config.toml
hidden_size = 96
head_dim = 32
norm = "rmsnorm"
rope_fraction = 1.0
qk_norm = false
bias = "none"
parallel_block = false
optimizer = "soap_variant"
learning_rate = 0.00857
beta1 = 0.95
beta2 = 0.98
decay_fraction = 0.694
final_lr_fraction = 0.1
doc_mask = true
train_tokens = 111400000
Each number is 200 + 30 x the weight over its row's rms, rounded and kept within 0 to 999. Layers, rows and columns count from 0. The size before them is the row's rms in percent of the matrix's.

# layer 5 MLP up, 768x96, rms 0.275, rows 647-683, columns 0-95
099,173,156,233,201,218,220,204,174,203,196,219,211,160,237,227,269,189,198,208,164,213,187,192,146,194,190,178,199,164,188,217,227,196,181,178,215,179,194,171,185,295,160,219,217,174,155,194,137,251,180,194,179,218,180,153,219,208,243,199,233,183,221,180,232,215,193,152,191,180,108,228,159,184,228,230,201,181,173,225,164,195,160,148,209,219,254,245,213,198,213,211,235,201,187,211,166
127,193,214,200,233,268,218,220,180,241,157,178,233,120,191,218,249,163,161,183,141,176,187,238,241,199,157,116,233,198,185,187,220,184,205,213,190,196,207,153,206,226,170,204,211,210,134,199,181,207,202,203,156,217,150,183,182,234,177,183,225,182,224,171,190,192,197,190,200,221,233,211,179,219,158,178,239,184,160,281,222,209,179,253,178,208,214,201,210,237,201,202,169,171,236,189,191
134,214,220,227,186,188,150,196,172,229,210,188,226,196,201,182,189,196,182,172,189,198,176,179,167,190,211,182,165,188,133,193,168,209,206,241,254,235,169,195,158,216,253,171,177,192,173,237,179,252,166,202,239,238,224,138,143,164,189,203,120,239,218,175,207,191,213,168,163,261,178,162,176,247,178,169,201,153,197,200,188,208,271,247,187,214,210,224,206,232,216,234,169,211,226,212,219
096,226,196,200,208,202,186,222,182,136,161,177,199,181,249,229,146,232,173,174,181,197,189,187,239,112,196,165,242,180,237,216,209,197,232,202,216,200,262,150,205,252,191,142,191,212,197,256,223,193,189,249,204,157,170,179,218,200,134,191,189,179,216,232,188,228,149,207,184,200,155,181,179,198,218,204,197,227,142,195,165,215,168,205,191,159,191,225,215,201,208,150,194,224,238,174,252
101,214,240,209,212,178,214,192,191,203,165,261,195,215,180,197,132,210,223,225,183,161,245,189,215,162,245,253,193,137,202,177,202,217,171,233,254,193,159,212,209,220,201,172,217,179,198,193,194,249,229,245,187,177,200,204,199,197,184,206,202,189,82,204,182,216,215,191,148,174,186,221,179,240,146,203,231,212,172,213,172,209,171,250,220,194,188,197,222,234,229,201,143,185,164,242,154
110,195,245,168,187,190,203,221,158,216,156,196,176,169,225,174,198,183,198,241,200,168,179,203,196,192,208,196,225,111,225,155,223,226,215,157,216,274,217,231,216,176,197,208,188,181,168,158,224,172,247,189,190,250,224,179,159,189,157,126,177,233,222,178,169,244,222,214,158,193,205,190,150,157,195,237,225,210,172,174,163,188,195,208,230,206,267,224,250,176,213,168,202,221,182,171,223
101,225,165,195,164,216,218,207,201,196,164,240,231,146,275,201,218,150,240,199,167,202,180,208,168,171,218,194,170,198,225,196,207,239,214,173,220,213,191,148,216,232,126,158,190,254,209,229,217,207,192,192,223,180,221,180,248,192,211,217,140,189,209,182,167,195,209,252,133,195,155,183,160,205,204,221,205,142,172,234,173,247,213,148,190,184,198,156,204,199,232,247,186,186,200,147,225
106,218,211,219,171,216,135,145,193,182,157,204,184,211,159,218,222,202,191,252,175,203,184,157,196,233,149,205,172,181,193,251,215,238,185,223,226,217,228,231,199,229,214,143,192,174,210,178,237,179,214,146,171,201,197,143,163,196,238,236,160,199,245,236,204,183,174,182,134,179,155,213,170,176,195,173,211,194,222,190,154,246,255,171,239,236,158,207,202,190,177,144,178,178,172,230,193
075,236,209,153,184,177,199,206,174,188,194,236,164,170,228,212,241,216,147,200,185,213,209,244,221,179,167,170,234,195,209,237,142,179,211,211,189,194,180,231,224,241,195,171,167,170,259,158,225,189,207,199,178,171,172,215,173,230,153,227,173,210,174,172,200,201,245,197,215,182,161,192,175,185,203,242,193,173,238,250,207,249,87,222,167,199,215,191,182,252,181,177,216,236,254,231,199
098,203,222,209,198,197,221,168,232,177,174,176,167,195,206,179,150,236,188,208,208,191,200,249,231,116,239,156,265,217,190,183,208,156,202,202,259,214,148,179,220,240,183,225,220,170,164,227,188,179,224,208,237,250,199,215,186,190,206,196,191,182,210,167,110,227,190,198,221,205,169,136,215,180,197,190,152,187,231,220,228,213,125,144,190,188,244,177,217,220,204,218,239,217,197,184,195
095,139,224,156,195,212,220,187,185,192,229,182,219,184,266,187,189,204,115,204,215,175,207,170,193,220,208,153,247,188,223,133,235,205,200,214,234,208,186,218,226,181,208,183,192,197,217,176,166,215,289,237,235,227,201,195,197,217,209,213,180,151,200,219,187,168,162,194,195,187,189,216,186,183,254,166,174,228,223,214,190,244,225,132,230,173,139,184,158,224,174,227,166,212,196,233,149
097,187,179,210,174,171,196,206,231,218,143,175,212,189,197,244,146,193,203,202,196,193,191,174,137,162,188,235,172,262,201,158,205,194,171,177,219,182,257,164,224,255,206,165,265,227,189,199,149,187,210,156,203,174,243,208,180,189,216,208,199,148,194,184,118,194,248,203,237,180,210,222,209,169,204,233,224,207,213,182,256,203,274,176,213,217,172,190,199,211,203,222,178,227,208,134,220
096,245,213,201,176,174,201,191,233,186,134,156,215,206,194,196,201,227,197,195,220,178,224,207,232,222,210,249,155,180,189,169,200,196,248,148,230,224,185,233,218,203,139,175,211,213,219,173,187,173,226,185,226,194,203,210,180,164,191,199,228,220,278,149,182,247,222,179,188,238,183,237,214,152,203,249,150,242,225,201,243,246,206,241,221,174,239,162,165,179,245,182,203,278,182,208,220
102,236,162,186,235,170,162,230,145,137,132,196,190,195,212,204,167,200,236,227,200,207,182,217,233,204,235,173,245,185,182,214,145,152,223,153,136,233,235,243,194,193,203,212,168,198,213,230,184,174,196,231,213,188,199,206,193,207,272,174,141,159,166,197,179,148,221,237,191,210,195,223,187,220,204,208,220,249,212,175,182,252,192,203,220,146,159,139,181,221,186,200,201,194,162,217,205
109,201,197,154,196,218,214,144,204,170,146,168,211,191,207,234,239,210,231,197,228,190,234,150,230,230,137,188,273,203,191,155,177,194,222,237,193,210,179,193,200,171,179,166,201,195,191,250,198,172,248,173,232,170,216,157,191,212,157,208,177,145,224,212,184,186,216,224,196,199,233,210,202,171,189,200,184,145,227,253,174,240,175,209,236,201,251,157,170,194,184,214,249,116,205,224,170
086,189,233,203,233,171,117,229,150,245,212,210,204,244,225,162,148,217,176,203,208,202,226,206,216,217,205,151,208,180,162,190,178,208,200,240,212,205,231,214,204,181,240,204,172,221,215,156,229,174,245,191,179,172,173,195,194,170,263,166,233,198,248,190,196,212,122,230,189,194,118,243,187,233,227,218,196,225,239,219,188,173,161,231,223,205,231,198,195,153,169,211,238,210,160,216,168
097,215,189,241,178,231,216,162,161,208,212,170,267,190,237,151,191,173,185,242,171,196,206,180,176,248,227,192,206,234,240,134,144,168,210,184,233,194,216,188,221,185,232,183,181,190,210,174,172,148,259,158,163,279,214,225,215,192,191,176,158,194,174,181,173,220,237,141,208,219,160,230,222,205,235,195,232,210,244,193,172,207,188,199,142,202,184,214,179,215,175,208,194,254,157,189,214
091,289,162,211,189,179,243,186,256,168,208,212,206,241,216,153,127,196,201,224,224,210,215,198,227,188,231,210,233,149,159,210,192,162,228,170,260,237,209,201,180,185,195,211,234,162,198,236,197,237,203,176,219,133,238,197,182,233,202,181,171,211,192,205,166,167,188,171,203,255,194,241,150,222,179,172,218,156,194,173,166,215,173,197,205,215,182,163,184,184,201,176,227,251,246,192,156
074,212,209,211,196,202,209,234,227,214,170,151,281,174,232,177,131,210,208,151,183,202,185,206,177,215,144,202,175,208,238,148,242,202,218,206,198,269,182,175,216,195,253,247,222,224,223,221,200,187,167,170,233,234,203,242,189,177,211,168,259,194,172,169,203,193,239,165,189,172,228,232,178,186,184,154,196,225,168,243,207,218,283,212,185,159,184,220,178,181,222,200,248,214,207,227,182
101,197,214,219,146,213,211,205,155,208,160,204,253,225,195,207,194,241,176,180,153,237,162,183,225,131,213,133,184,198,218,182,251,175,250,182,213,183,203,217,243,176,226,222,202,208,149,235,167,229,237,197,247,146,144,159,247,168,180,196,213,161,175,203,189,217,165,184,179,219,190,229,225,165,224,220,172,185,222,162,229,241,181,199,174,153,167,180,182,178,239,151,163,197,194,211,203
116,180,255,192,189,155,211,177,226,214,167,220,219,259,213,206,180,232,202,210,189,157,195,216,187,188,175,259,223,221,152,214,204,161,232,204,213,221,233,197,223,210,226,177,184,226,142,199,134,153,203,173,213,205,194,250,242,274,201,204,256,199,246,209,187,176,186,176,203,190,177,140,202,181,219,197,138,178,196,202,164,233,228,188,218,156,231,161,240,173,186,197,200,188,186,140,140
120,231,250,236,167,208,200,187,197,200,193,197,284,206,212,233,235,213,210,171,183,211,206,196,206,200,159,247,148,137,172,222,189,193,232,213,231,214,212,144,219,164,190,195,197,157,240,185,164,191,237,166,109,204,220,143,194,235,227,159,170,192,180,200,225,196,233,170,176,190,178,160,220,208,215,240,150,218,148,179,201,193,212,202,183,178,157,218,209,200,212,178,189,229,192,146,259
103,173,215,222,180,250,222,155,215,171,215,174,227,201,163,193,220,177,206,219,200,160,180,215,143,165,200,191,246,205,191,200,228,222,187,252,173,235,169,228,212,210,169,204,249,207,178,262,209,204,265,144,222,251,206,217,209,224,187,172,189,220,216,158,170,140,215,202,201,210,237,180,144,184,234,161,198,192,212,250,160,162,227,170,217,206,163,238,218,243,180,252,157,198,235,186,147
094,171,247,241,189,259,204,192,208,203,188,174,224,237,207,180,193,245,170,166,184,173,205,227,177,199,242,173,140,207,227,166,183,200,185,192,256,192,195,156,237,237,228,219,161,203,201,176,185,192,168,183,266,205,228,212,250,175,191,170,164,223,215,198,184,195,207,199,261,168,195,220,207,209,295,262,198,137,224,174,195,245,242,248,178,177,181,244,234,204,185,200,210,218,186,197,220
090,256,172,200,205,273,257,192,208,193,196,209,192,295,192,216,190,209,230,233,205,211,239,182,147,241,177,205,166,201,211,206,195,185,174,221,221,176,173,152,284,225,151,198,182,213,117,238,225,192,233,176,213,269,182,253,233,198,181,205,173,170,188,209,227,184,224,204,222,222,201,197,180,217,225,221,207,159,200,208,227,207,213,197,180,209,256,233,186,220,147,203,194,205,216,199,207
110,180,192,202,211,232,242,197,203,220,209,199,205,220,191,200,210,145,176,235,209,201,164,195,170,235,133,155,185,154,176,188,217,169,207,164,144,203,198,230,208,176,196,242,196,155,258,220,181,185,196,139,201,156,264,176,213,198,227,167,171,166,188,212,154,250,190,166,204,191,185,252,159,249,197,187,194,261,247,203,180,236,233,129,215,213,187,197,196,224,237,221,158,229,224,225,195
103,227,233,246,228,212,216,217,226,165,232,220,250,225,152,208,173,232,154,194,166,200,230,221,198,216,273,219,177,196,212,193,214,236,215,182,160,241,235,201,184,199,225,171,182,224,177,200,163,238,191,233,223,202,207,189,188,149,208,148,148,215,179,234,203,204,255,181,184,185,194,142,133,204,207,219,198,189,220,191,186,213,193,310,203,186,179,202,244,180,152,155,188,179,191,232,187
070,238,235,186,249,236,184,181,168,166,216,208,198,213,192,216,199,194,130,203,190,223,216,221,236,181,221,197,190,160,180,203,168,166,214,191,236,200,224,130,152,209,219,239,201,189,112,196,175,178,220,268,202,219,198,209,197,209,148,198,200,184,241,220,144,186,207,145,218,197,231,211,208,218,196,190,230,180,215,141,180,233,136,203,258,238,188,238,226,232,173,189,213,254,171,226,216
074,217,191,180,170,230,182,182,165,255,235,208,193,234,157,185,197,277,166,162,198,184,221,175,181,185,241,216,276,196,224,210,186,221,224,175,222,176,213,146,158,237,165,214,221,227,176,216,222,211,195,152,179,194,207,197,237,174,202,198,203,169,217,242,200,243,191,192,193,242,198,190,201,193,188,212,224,193,253,208,202,247,168,253,260,214,258,203,203,189,140,254,175,227,170,168,259
096,216,226,179,225,196,211,162,231,186,211,236,215,147,200,256,265,183,146,228,163,177,199,210,154,210,190,184,244,233,163,208,204,244,207,225,197,197,262,192,199,218,248,173,209,172,254,200,177,249,212,167,160,219,178,154,193,190,151,198,222,207,227,220,230,203,173,224,187,225,140,157,128,227,198,207,254,173,189,191,206,182,218,179,196,173,168,202,205,189,261,203,254,198,168,172,220
104,201,280,194,182,227,191,192,183,168,217,218,173,229,199,259,194,238,182,242,214,225,193,189,164,232,203,199,220,156,234,208,223,169,172,187,211,218,131,201,246,221,171,202,234,192,184,230,178,233,175,186,229,139,218,225,182,214,196,187,199,109,200,214,241,158,238,239,181,212,213,201,165,199,160,195,200,208,234,260,182,221,211,224,203,210,168,193,275,179,162,195,127,179,194,184,189
096,197,194,231,189,159,177,204,194,189,214,239,214,202,238,251,214,181,175,224,215,201,213,198,172,212,257,260,177,214,195,181,174,191,190,203,178,218,208,211,237,206,172,196,168,136,176,148,208,171,259,186,97,211,210,188,213,197,197,181,244,205,171,228,289,191,198,270,179,181,172,202,186,212,217,154,221,204,201,193,179,260,203,151,213,224,185,170,231,193,163,208,244,166,217,215,236
080,237,244,197,195,221,152,186,197,185,244,186,261,192,217,205,143,243,171,144,223,243,150,204,217,205,187,177,190,221,197,207,234,223,184,178,218,254,185,165,225,159,189,198,266,153,198,218,197,222,175,174,222,209,187,195,196,213,182,166,207,195,188,207,154,204,221,214,196,188,201,214,164,248,158,166,224,219,190,152,197,229,242,191,244,199,155,214,171,251,178,200,230,247,138,276,228
101,207,164,250,217,233,206,167,241,253,242,234,230,204,253,215,195,253,172,221,128,193,239,210,142,180,201,163,159,176,191,201,196,191,204,217,203,205,296,217,183,201,213,203,186,194,213,188,185,176,209,190,233,174,173,186,187,169,162,182,180,134,205,198,239,205,209,183,178,181,222,259,183,190,227,212,137,202,187,130,206,185,174,201,206,168,210,235,165,240,208,167,171,236,167,188,186
103,262,222,184,191,275,139,176,152,192,256,220,208,213,181,188,174,196,197,195,198,208,179,141,161,221,190,188,190,179,180,181,193,209,175,204,190,215,120,206,211,261,160,217,200,194,185,175,219,178,261,198,179,216,214,180,254,189,180,172,198,181,167,198,166,182,178,190,166,134,224,183,148,165,228,183,228,200,190,241,190,166,230,243,214,196,182,244,152,233,149,198,164,228,201,217,222
090,232,192,209,216,181,212,189,221,210,215,172,196,145,281,214,208,156,167,191,166,174,249,200,212,136,186,240,169,212,237,147,219,132,182,198,195,256,181,213,178,244,159,188,239,208,190,173,191,198,240,194,264,214,220,182,187,216,201,167,204,211,167,242,247,216,225,228,165,198,213,199,225,206,198,215,153,199,242,229,216,231,195,219,257,179,139,227,245,220,238,180,164,197,195,179,168
083,237,208,226,183,221,152,196,200,224,149,181,183,203,179,197,219,260,214,152,211,167,200,174,192,165,168,223,161,272,233,182,175,187,205,210,188,247,181,217,186,203,209,235,232,171,240,210,182,239,127,186,206,115,207,249,179,210,169,191,257,203,228,203,238,179,157,180,153,228,152,200,159,210,213,221,263,232,193,202,191,191,182,215,216,174,187,215,159,193,216,149,203,190,181,156,197
# layer 5 MLP down (transposed), 768x96, rms 0.282, rows 647-682, columns 0-95
086,209,162,137,183,177,213,192,183,172,215,212,228,201,199,197,222,171,160,206,229,217,263,193,245,177,146,230,202,185,235,186,206,251,212,228,239,161,151,253,141,225,209,223,245,146,145,171,190,158,214,193,236,204,178,215,252,186,238,216,178,181,194,206,186,257,185,222,263,222,166,214,213,185,225,176,191,187,158,223,202,192,224,258,210,187,190,142,171,235,202,158,199,199,214,219,211
128,203,230,174,190,216,207,239,209,169,197,196,169,158,135,212,248,177,208,182,222,187,202,215,243,205,222,192,277,161,154,230,192,169,138,235,182,184,186,252,222,194,177,253,254,160,221,191,187,170,207,226,139,228,186,236,221,200,206,188,191,207,198,192,221,203,203,184,161,211,173,198,249,165,197,180,261,247,188,170,190,241,229,169,189,164,222,204,214,232,254,176,188,181,125,206,209
118,224,171,201,194,175,162,150,237,177,244,183,149,171,222,160,271,201,193,201,243,186,244,210,204,200,207,187,202,231,207,158,197,246,192,157,191,206,220,232,212,229,216,206,157,201,163,206,195,155,207,176,292,170,169,226,219,189,202,225,272,207,221,221,217,256,213,187,156,199,192,188,200,221,222,233,206,192,241,163,220,184,219,263,187,254,185,216,233,210,209,237,191,179,222,140,223
107,168,228,211,226,225,116,243,226,186,205,194,258,209,191,175,204,213,236,190,208,159,184,192,152,268,213,209,153,197,197,260,180,171,206,219,226,171,199,228,175,223,234,194,189,164,208,153,146,151,194,144,190,223,178,225,213,226,258,174,178,228,228,212,222,221,183,139,175,206,197,212,178,229,228,171,148,186,169,199,228,224,205,199,216,243,224,179,224,165,156,253,224,228,205,206,208
101,161,232,239,237,200,202,213,217,205,183,214,209,237,222,237,182,180,205,191,233,225,230,172,213,182,142,217,230,223,291,219,210,202,171,213,211,169,177,159,174,209,211,167,268,240,168,186,222,230,203,193,159,234,160,201,155,167,184,205,228,148,175,182,190,198,187,185,243,256,239,269,211,204,213,205,174,193,219,195,181,163,152,172,147,194,160,234,137,169,193,183,212,238,187,207,194
114,196,182,228,196,207,213,222,198,190,227,218,199,226,211,206,227,243,211,146,247,180,171,204,201,203,186,271,171,190,184,212,140,224,246,208,205,134,227,246,186,214,239,232,237,270,209,216,210,178,214,232,260,165,175,202,188,131,198,229,227,204,203,177,211,199,213,166,255,192,183,171,233,205,222,165,240,205,172,228,172,246,173,246,163,231,246,233,204,189,195,262,196,202,165,190,232
096,228,196,190,209,207,228,232,173,185,262,210,207,144,247,219,146,209,187,214,193,216,188,214,206,154,197,207,206,128,188,173,216,211,227,187,192,197,210,185,220,231,153,231,235,194,224,176,197,218,191,194,166,196,188,183,223,221,231,184,248,201,219,224,255,235,180,192,254,207,250,222,273,192,133,213,228,238,198,194,213,223,237,236,193,216,206,216,134,229,237,169,164,287,209,184,171
117,192,180,204,150,176,218,186,226,171,241,160,174,146,226,233,240,223,222,229,173,169,210,179,200,170,163,216,191,173,155,156,195,160,227,159,241,226,211,201,215,246,202,125,194,223,203,176,202,174,150,149,156,172,192,221,234,227,219,176,135,185,193,203,173,196,210,199,197,167,260,238,141,223,208,201,136,215,191,211,237,213,202,171,236,221,222,182,210,228,182,192,178,196,243,159,165
079,182,233,256,223,229,188,202,184,223,180,175,220,220,167,200,192,242,242,216,218,177,192,196,135,225,229,161,187,186,188,170,227,185,190,161,206,186,203,171,175,216,196,248,235,236,157,187,170,159,205,173,211,222,244,192,274,198,187,191,248,199,202,222,187,205,203,171,167,198,239,160,229,215,147,160,219,182,152,170,173,145,277,190,252,225,173,210,169,143,227,196,198,187,145,174,183
094,221,174,167,158,142,202,152,233,181,250,186,198,197,212,209,187,271,197,183,211,193,200,185,218,274,216,259,224,175,190,173,240,159,202,244,216,212,176,260,199,159,214,244,258,227,235,231,209,225,170,172,158,198,170,206,190,173,239,235,194,133,204,229,201,166,220,218,225,240,214,205,161,208,241,206,225,225,226,215,251,183,193,212,165,227,197,190,264,203,185,182,183,206,211,168,187
098,245,255,223,195,169,185,182,185,181,135,236,236,203,208,210,207,197,169,201,207,161,187,267,187,235,243,187,214,192,175,214,225,180,211,162,170,177,226,178,183,152,219,171,228,202,239,222,168,164,154,182,272,200,128,136,188,241,218,167,261,176,189,196,174,222,225,178,191,147,198,187,212,187,213,181,223,174,224,249,185,232,181,187,233,230,210,141,180,182,204,185,160,190,208,180,221
099,140,241,175,188,216,190,231,232,207,204,143,217,246,228,225,186,183,172,224,188,173,213,198,188,157,173,247,187,230,218,191,209,149,171,194,199,152,241,175,209,217,203,219,164,150,219,177,174,189,208,120,248,205,211,253,214,227,262,179,171,184,232,261,208,210,194,176,201,189,167,280,244,160,210,214,236,179,164,176,161,217,237,180,168,213,205,216,182,219,195,216,192,235,218,189,231
093,187,138,220,162,247,220,233,232,205,246,176,231,192,177,184,162,198,178,245,273,215,146,225,170,191,203,186,192,192,235,182,207,235,163,248,181,168,220,179,209,225,226,133,217,159,186,181,182,248,201,217,158,198,161,172,183,138,196,182,135,169,231,192,210,198,156,223,265,199,227,230,173,201,164,189,208,190,193,186,213,227,189,205,217,213,207,251,205,224,255,174,245,202,223,203,187
091,181,197,217,179,211,229,175,168,146,213,200,245,194,240,214,256,194,181,216,167,184,226,202,204,221,197,205,234,187,247,137,212,248,189,140,161,208,188,148,185,182,201,165,158,203,215,187,221,234,181,190,271,190,213,225,216,205,214,194,205,209,201,175,216,204,237,217,207,218,144,162,160,215,236,219,193,201,120,225,250,172,201,168,242,165,145,249,171,197,168,211,185,221,210,160,259
101,244,144,231,208,169,186,187,184,220,130,188,156,205,167,193,265,201,127,261,218,208,195,202,215,231,204,183,236,234,213,160,219,163,141,231,196,208,214,222,245,216,207,195,219,243,266,177,232,200,231,173,203,155,209,172,195,215,192,255,265,205,244,232,197,188,194,215,200,165,222,171,201,175,204,217,164,233,182,193,228,234,209,182,223,170,228,235,197,182,195,215,246,236,177,200,237
085,189,180,238,188,222,224,171,202,201,215,250,247,227,231,224,197,160,178,264,203,213,178,193,201,173,168,244,227,201,213,176,200,204,183,145,205,265,169,168,153,197,180,185,203,185,186,164,187,209,169,270,175,233,218,165,197,168,177,173,208,194,217,175,175,168,197,297,228,210,197,166,188,179,173,218,203,174,156,231,158,249,232,255,215,168,196,155,198,186,217,184,238,195,238,164,236
096,197,163,185,141,229,239,191,178,219,177,186,158,198,198,194,211,186,217,205,171,247,223,168,284,239,186,217,180,180,276,200,198,270,201,226,212,207,175,132,207,230,167,173,239,204,220,191,237,193,214,185,147,210,213,160,250,190,242,183,192,182,231,247,199,194,178,174,238,169,233,163,229,159,199,180,234,232,228,241,178,187,216,176,228,170,170,189,173,207,235,231,182,178,190,235,227
095,177,222,228,178,166,200,211,230,175,253,226,184,169,248,198,154,177,215,216,211,185,239,157,205,132,200,240,240,171,173,198,181,211,207,175,205,226,214,245,140,192,228,168,139,153,167,237,180,211,188,127,229,167,183,164,181,180,180,201,190,199,201,202,194,173,167,178,248,130,238,263,195,184,180,194,212,208,229,205,184,220,218,202,177,203,243,222,234,169,167,209,155,215,221,173,246
070,153,166,199,209,180,230,157,189,190,180,211,124,183,167,247,203,198,203,215,229,229,230,202,236,183,225,186,175,153,187,253,218,185,195,131,179,113,230,174,159,157,187,159,187,219,190,168,206,185,195,194,216,172,182,219,205,165,208,168,218,211,188,252,206,199,221,223,178,201,248,139,223,196,195,237,218,138,219,230,184,159,212,186,162,199,188,216,270,169,218,170,169,238,198,183,216
081,238,189,220,255,164,196,178,185,214,163,237,175,162,240,178,194,184,169,217,178,257,209,150,189,182,200,233,238,189,175,184,228,216,166,178,204,208,185,231,154,191,206,237,226,195,180,172,182,168,218,275,205,198,147,223,200,248,150,221,201,156,223,175,176,200,231,209,185,195,208,200,170,137,156,222,226,197,168,268,193,195,150,224,210,266,146,181,174,186,182,225,220,172,176,210,243
106,222,266,237,179,202,231,231,193,196,202,216,180,252,145,170,197,265,206,228,196,160,237,178,203,251,153,177,199,206,218,196,240,196,189,207,220,139,210,238,216,208,167,191,254,120,193,206,194,197,249,204,206,223,189,210,181,151,216,217,243,188,210,199,214,219,182,197,225,199,204,180,189,223,152,239,243,143,172,222,188,187,205,108,256,193,192,235,208,246,198,187,207,179,195,220,204
108,209,231,248,203,182,154,184,211,249,245,184,238,206,214,212,218,196,206,157,241,199,262,186,193,221,245,262,207,197,179,167,234,180,221,167,247,152,187,225,196,228,280,205,194,157,243,204,219,185,202,293,169,204,201,201,178,162,198,179,181,224,223,226,237,201,229,206,176,187,215,206,185,240,239,193,172,197,241,181,214,192,225,181,188,234,238,197,216,166,195,243,199,158,171,134,202
115,191,215,195,181,181,223,169,167,207,255,185,216,170,211,192,172,200,196,180,239,215,174,211,196,160,223,191,213,217,218,155,233,151,224,181,175,228,127,245,231,216,189,153,261,187,195,168,198,156,194,231,205,211,193,181,179,233,204,146,236,217,166,227,184,229,182,208,249,167,194,166,175,192,256,187,228,233,184,189,228,149,175,191,189,200,146,189,176,140,222,179,121,171,157,162,166
087,197,208,171,164,254,200,204,225,207,217,171,225,137,209,215,191,202,166,227,239,230,209,208,162,183,148,236,236,191,185,196,201,205,211,206,149,209,181,288,149,236,219,227,220,224,208,216,185,190,271,260,226,234,168,184,172,230,247,243,176,193,162,198,198,230,185,207,227,207,202,222,181,184,144,152,244,208,223,220,165,186,215,194,196,251,222,168,185,222,165,159,176,225,168,159,234
096,180,262,192,243,178,190,164,214,187,162,233,214,204,197,214,172,264,254,172,205,191,228,214,193,260,218,213,268,242,126,171,184,168,215,209,125,222,188,220,218,191,191,227,196,275,238,177,177,190,216,183,186,208,223,243,211,195,248,180,242,212,193,233,184,198,250,180,180,189,199,175,221,226,176,192,214,192,201,207,172,183,246,251,205,217,176,190,176,153,203,236,166,238,178,163,206
114,178,184,210,250,225,238,202,235,224,222,127,246,208,238,177,258,199,223,192,134,241,183,225,202,188,194,198,206,193,198,212,195,205,210,214,132,190,218,204,153,201,128,236,175,188,209,183,142,225,252,160,179,178,213,183,199,159,182,193,187,129,235,202,177,234,223,211,256,218,134,230,191,202,229,224,209,227,231,234,214,191,203,164,237,230,176,213,167,184,224,159,217,201,192,224,201
101,156,201,192,172,156,174,222,238,214,251,212,218,154,218,235,236,250,169,229,231,168,221,182,133,213,187,199,219,194,180,171,155,184,158,199,216,182,148,240,188,222,199,246,194,165,234,175,136,171,130,206,215,197,210,190,208,215,178,236,193,129,221,196,209,202,155,217,229,177,218,203,245,211,208,191,216,165,182,204,217,224,298,211,221,244,206,180,194,184,194,235,186,202,188,167,208
076,156,211,250,190,212,228,186,228,215,195,157,196,193,207,173,200,202,278,196,204,159,209,210,147,201,208,230,195,251,228,267,235,234,171,187,169,192,179,230,252,241,167,171,208,188,245,159,204,190,192,164,204,195,206,183,221,160,222,198,208,235,165,176,262,201,240,202,214,202,226,191,219,232,205,150,172,204,154,264,234,212,180,184,198,180,180,193,179,136,238,223,200,151,206,258,238
080,244,166,206,180,200,174,195,152,134,172,200,219,210,244,188,227,207,241,196,200,169,157,138,216,203,198,189,213,228,177,249,194,244,209,175,208,182,252,167,227,184,213,179,145,175,199,265,203,211,171,185,166,168,193,168,201,213,233,254,185,198,262,192,136,213,255,202,188,188,212,188,194,248,248,161,177,156,201,202,203,244,241,187,156,221,223,199,203,176,185,241,249,175,200,204,169
101,211,177,174,189,189,273,241,208,158,221,214,174,245,211,207,184,201,192,209,133,202,157,236,178,196,218,246,143,158,237,248,204,244,174,218,214,165,203,192,164,207,213,212,194,226,118,155,194,173,157,184,228,175,222,226,176,144,215,237,192,233,162,217,240,220,239,207,228,223,178,199,152,181,183,210,245,187,205,190,196,232,234,272,166,240,209,221,192,191,203,222,211,221,188,208,176
108,186,191,209,222,141,185,237,201,188,226,190,160,215,217,242,200,202,218,201,235,206,217,200,197,233,152,166,219,175,190,179,224,235,124,191,162,182,164,212,170,187,201,261,198,153,170,218,192,181,233,164,219,186,200,230,174,172,213,152,188,151,193,160,271,159,230,229,202,194,172,170,169,158,185,205,225,190,170,191,176,239,196,190,231,196,202,227,253,139,151,159,232,190,245,198,259
109,171,245,179,197,220,198,227,183,188,210,253,193,221,197,220,236,252,194,232,241,264,176,162,221,196,196,191,231,207,149,235,224,169,128,184,135,180,177,258,214,173,200,204,248,168,197,249,189,213,186,212,213,184,217,208,216,240,175,174,196,235,177,173,235,274,202,227,185,224,217,233,206,159,199,214,201,257,182,235,214,187,219,172,195,231,242,168,237,235,262,167,223,185,205,191,215
091,145,142,236,189,156,218,236,190,215,146,234,180,243,226,234,126,201,224,222,199,225,236,195,191,220,225,199,196,196,182,195,218,192,220,240,191,135,213,207,212,152,179,228,173,176,219,206,198,146,229,237,227,193,168,173,258,196,196,248,179,200,154,183,216,189,178,186,209,284,216,208,201,213,218,198,237,197,236,237,218,199,156,219,163,191,228,212,173,137,207,173,156,220,167,169,207
102,241,166,276,224,270,209,224,191,151,200,211,226,192,193,207,195,214,164,259,232,255,218,181,200,174,203,189,200,199,184,212,217,241,202,152,183,185,170,245,219,246,176,228,164,183,222,197,183,181,219,203,191,186,175,204,238,169,151,238,209,218,172,217,209,136,156,241,158,192,156,203,244,213,274,201,225,170,180,214,249,182,194,249,168,236,230,223,197,225,236,177,202,182,232,193,197
112,222,184,259,206,161,178,190,214,169,242,211,220,142,213,213,176,216,220,257,150,206,246,222,189,202,232,179,168,235,230,268,160,196,228,214,218,195,230,197,219,206,178,195,193,184,267,217,166,233,240,238,212,263,175,209,194,224,170,190,200,183,182,243,242,233,163,207,176,222,227,207,237,233,180,217,208,150,224,157,191,180,205,187,199,188,193,207,182,255,207,132,188,246,149,223,165
090,158,206,180,152,206,170,225,194,234,210,167,206,238,250,207,222,185,221,231,219,220,188,248,224,192,151,175,228,166,228,223,207,202,157,219,216,179,216,197,143,206,210,239,184,187,203,231,229,236,211,166,228,239,211,233,213,295,209,231,197,244,199,211,202,195,198,199,233,188,175,232,181,192,216,221,193,205,239,174,135,178,200,166,151,229,232,192,170,231,210,217,228,106,195,183,263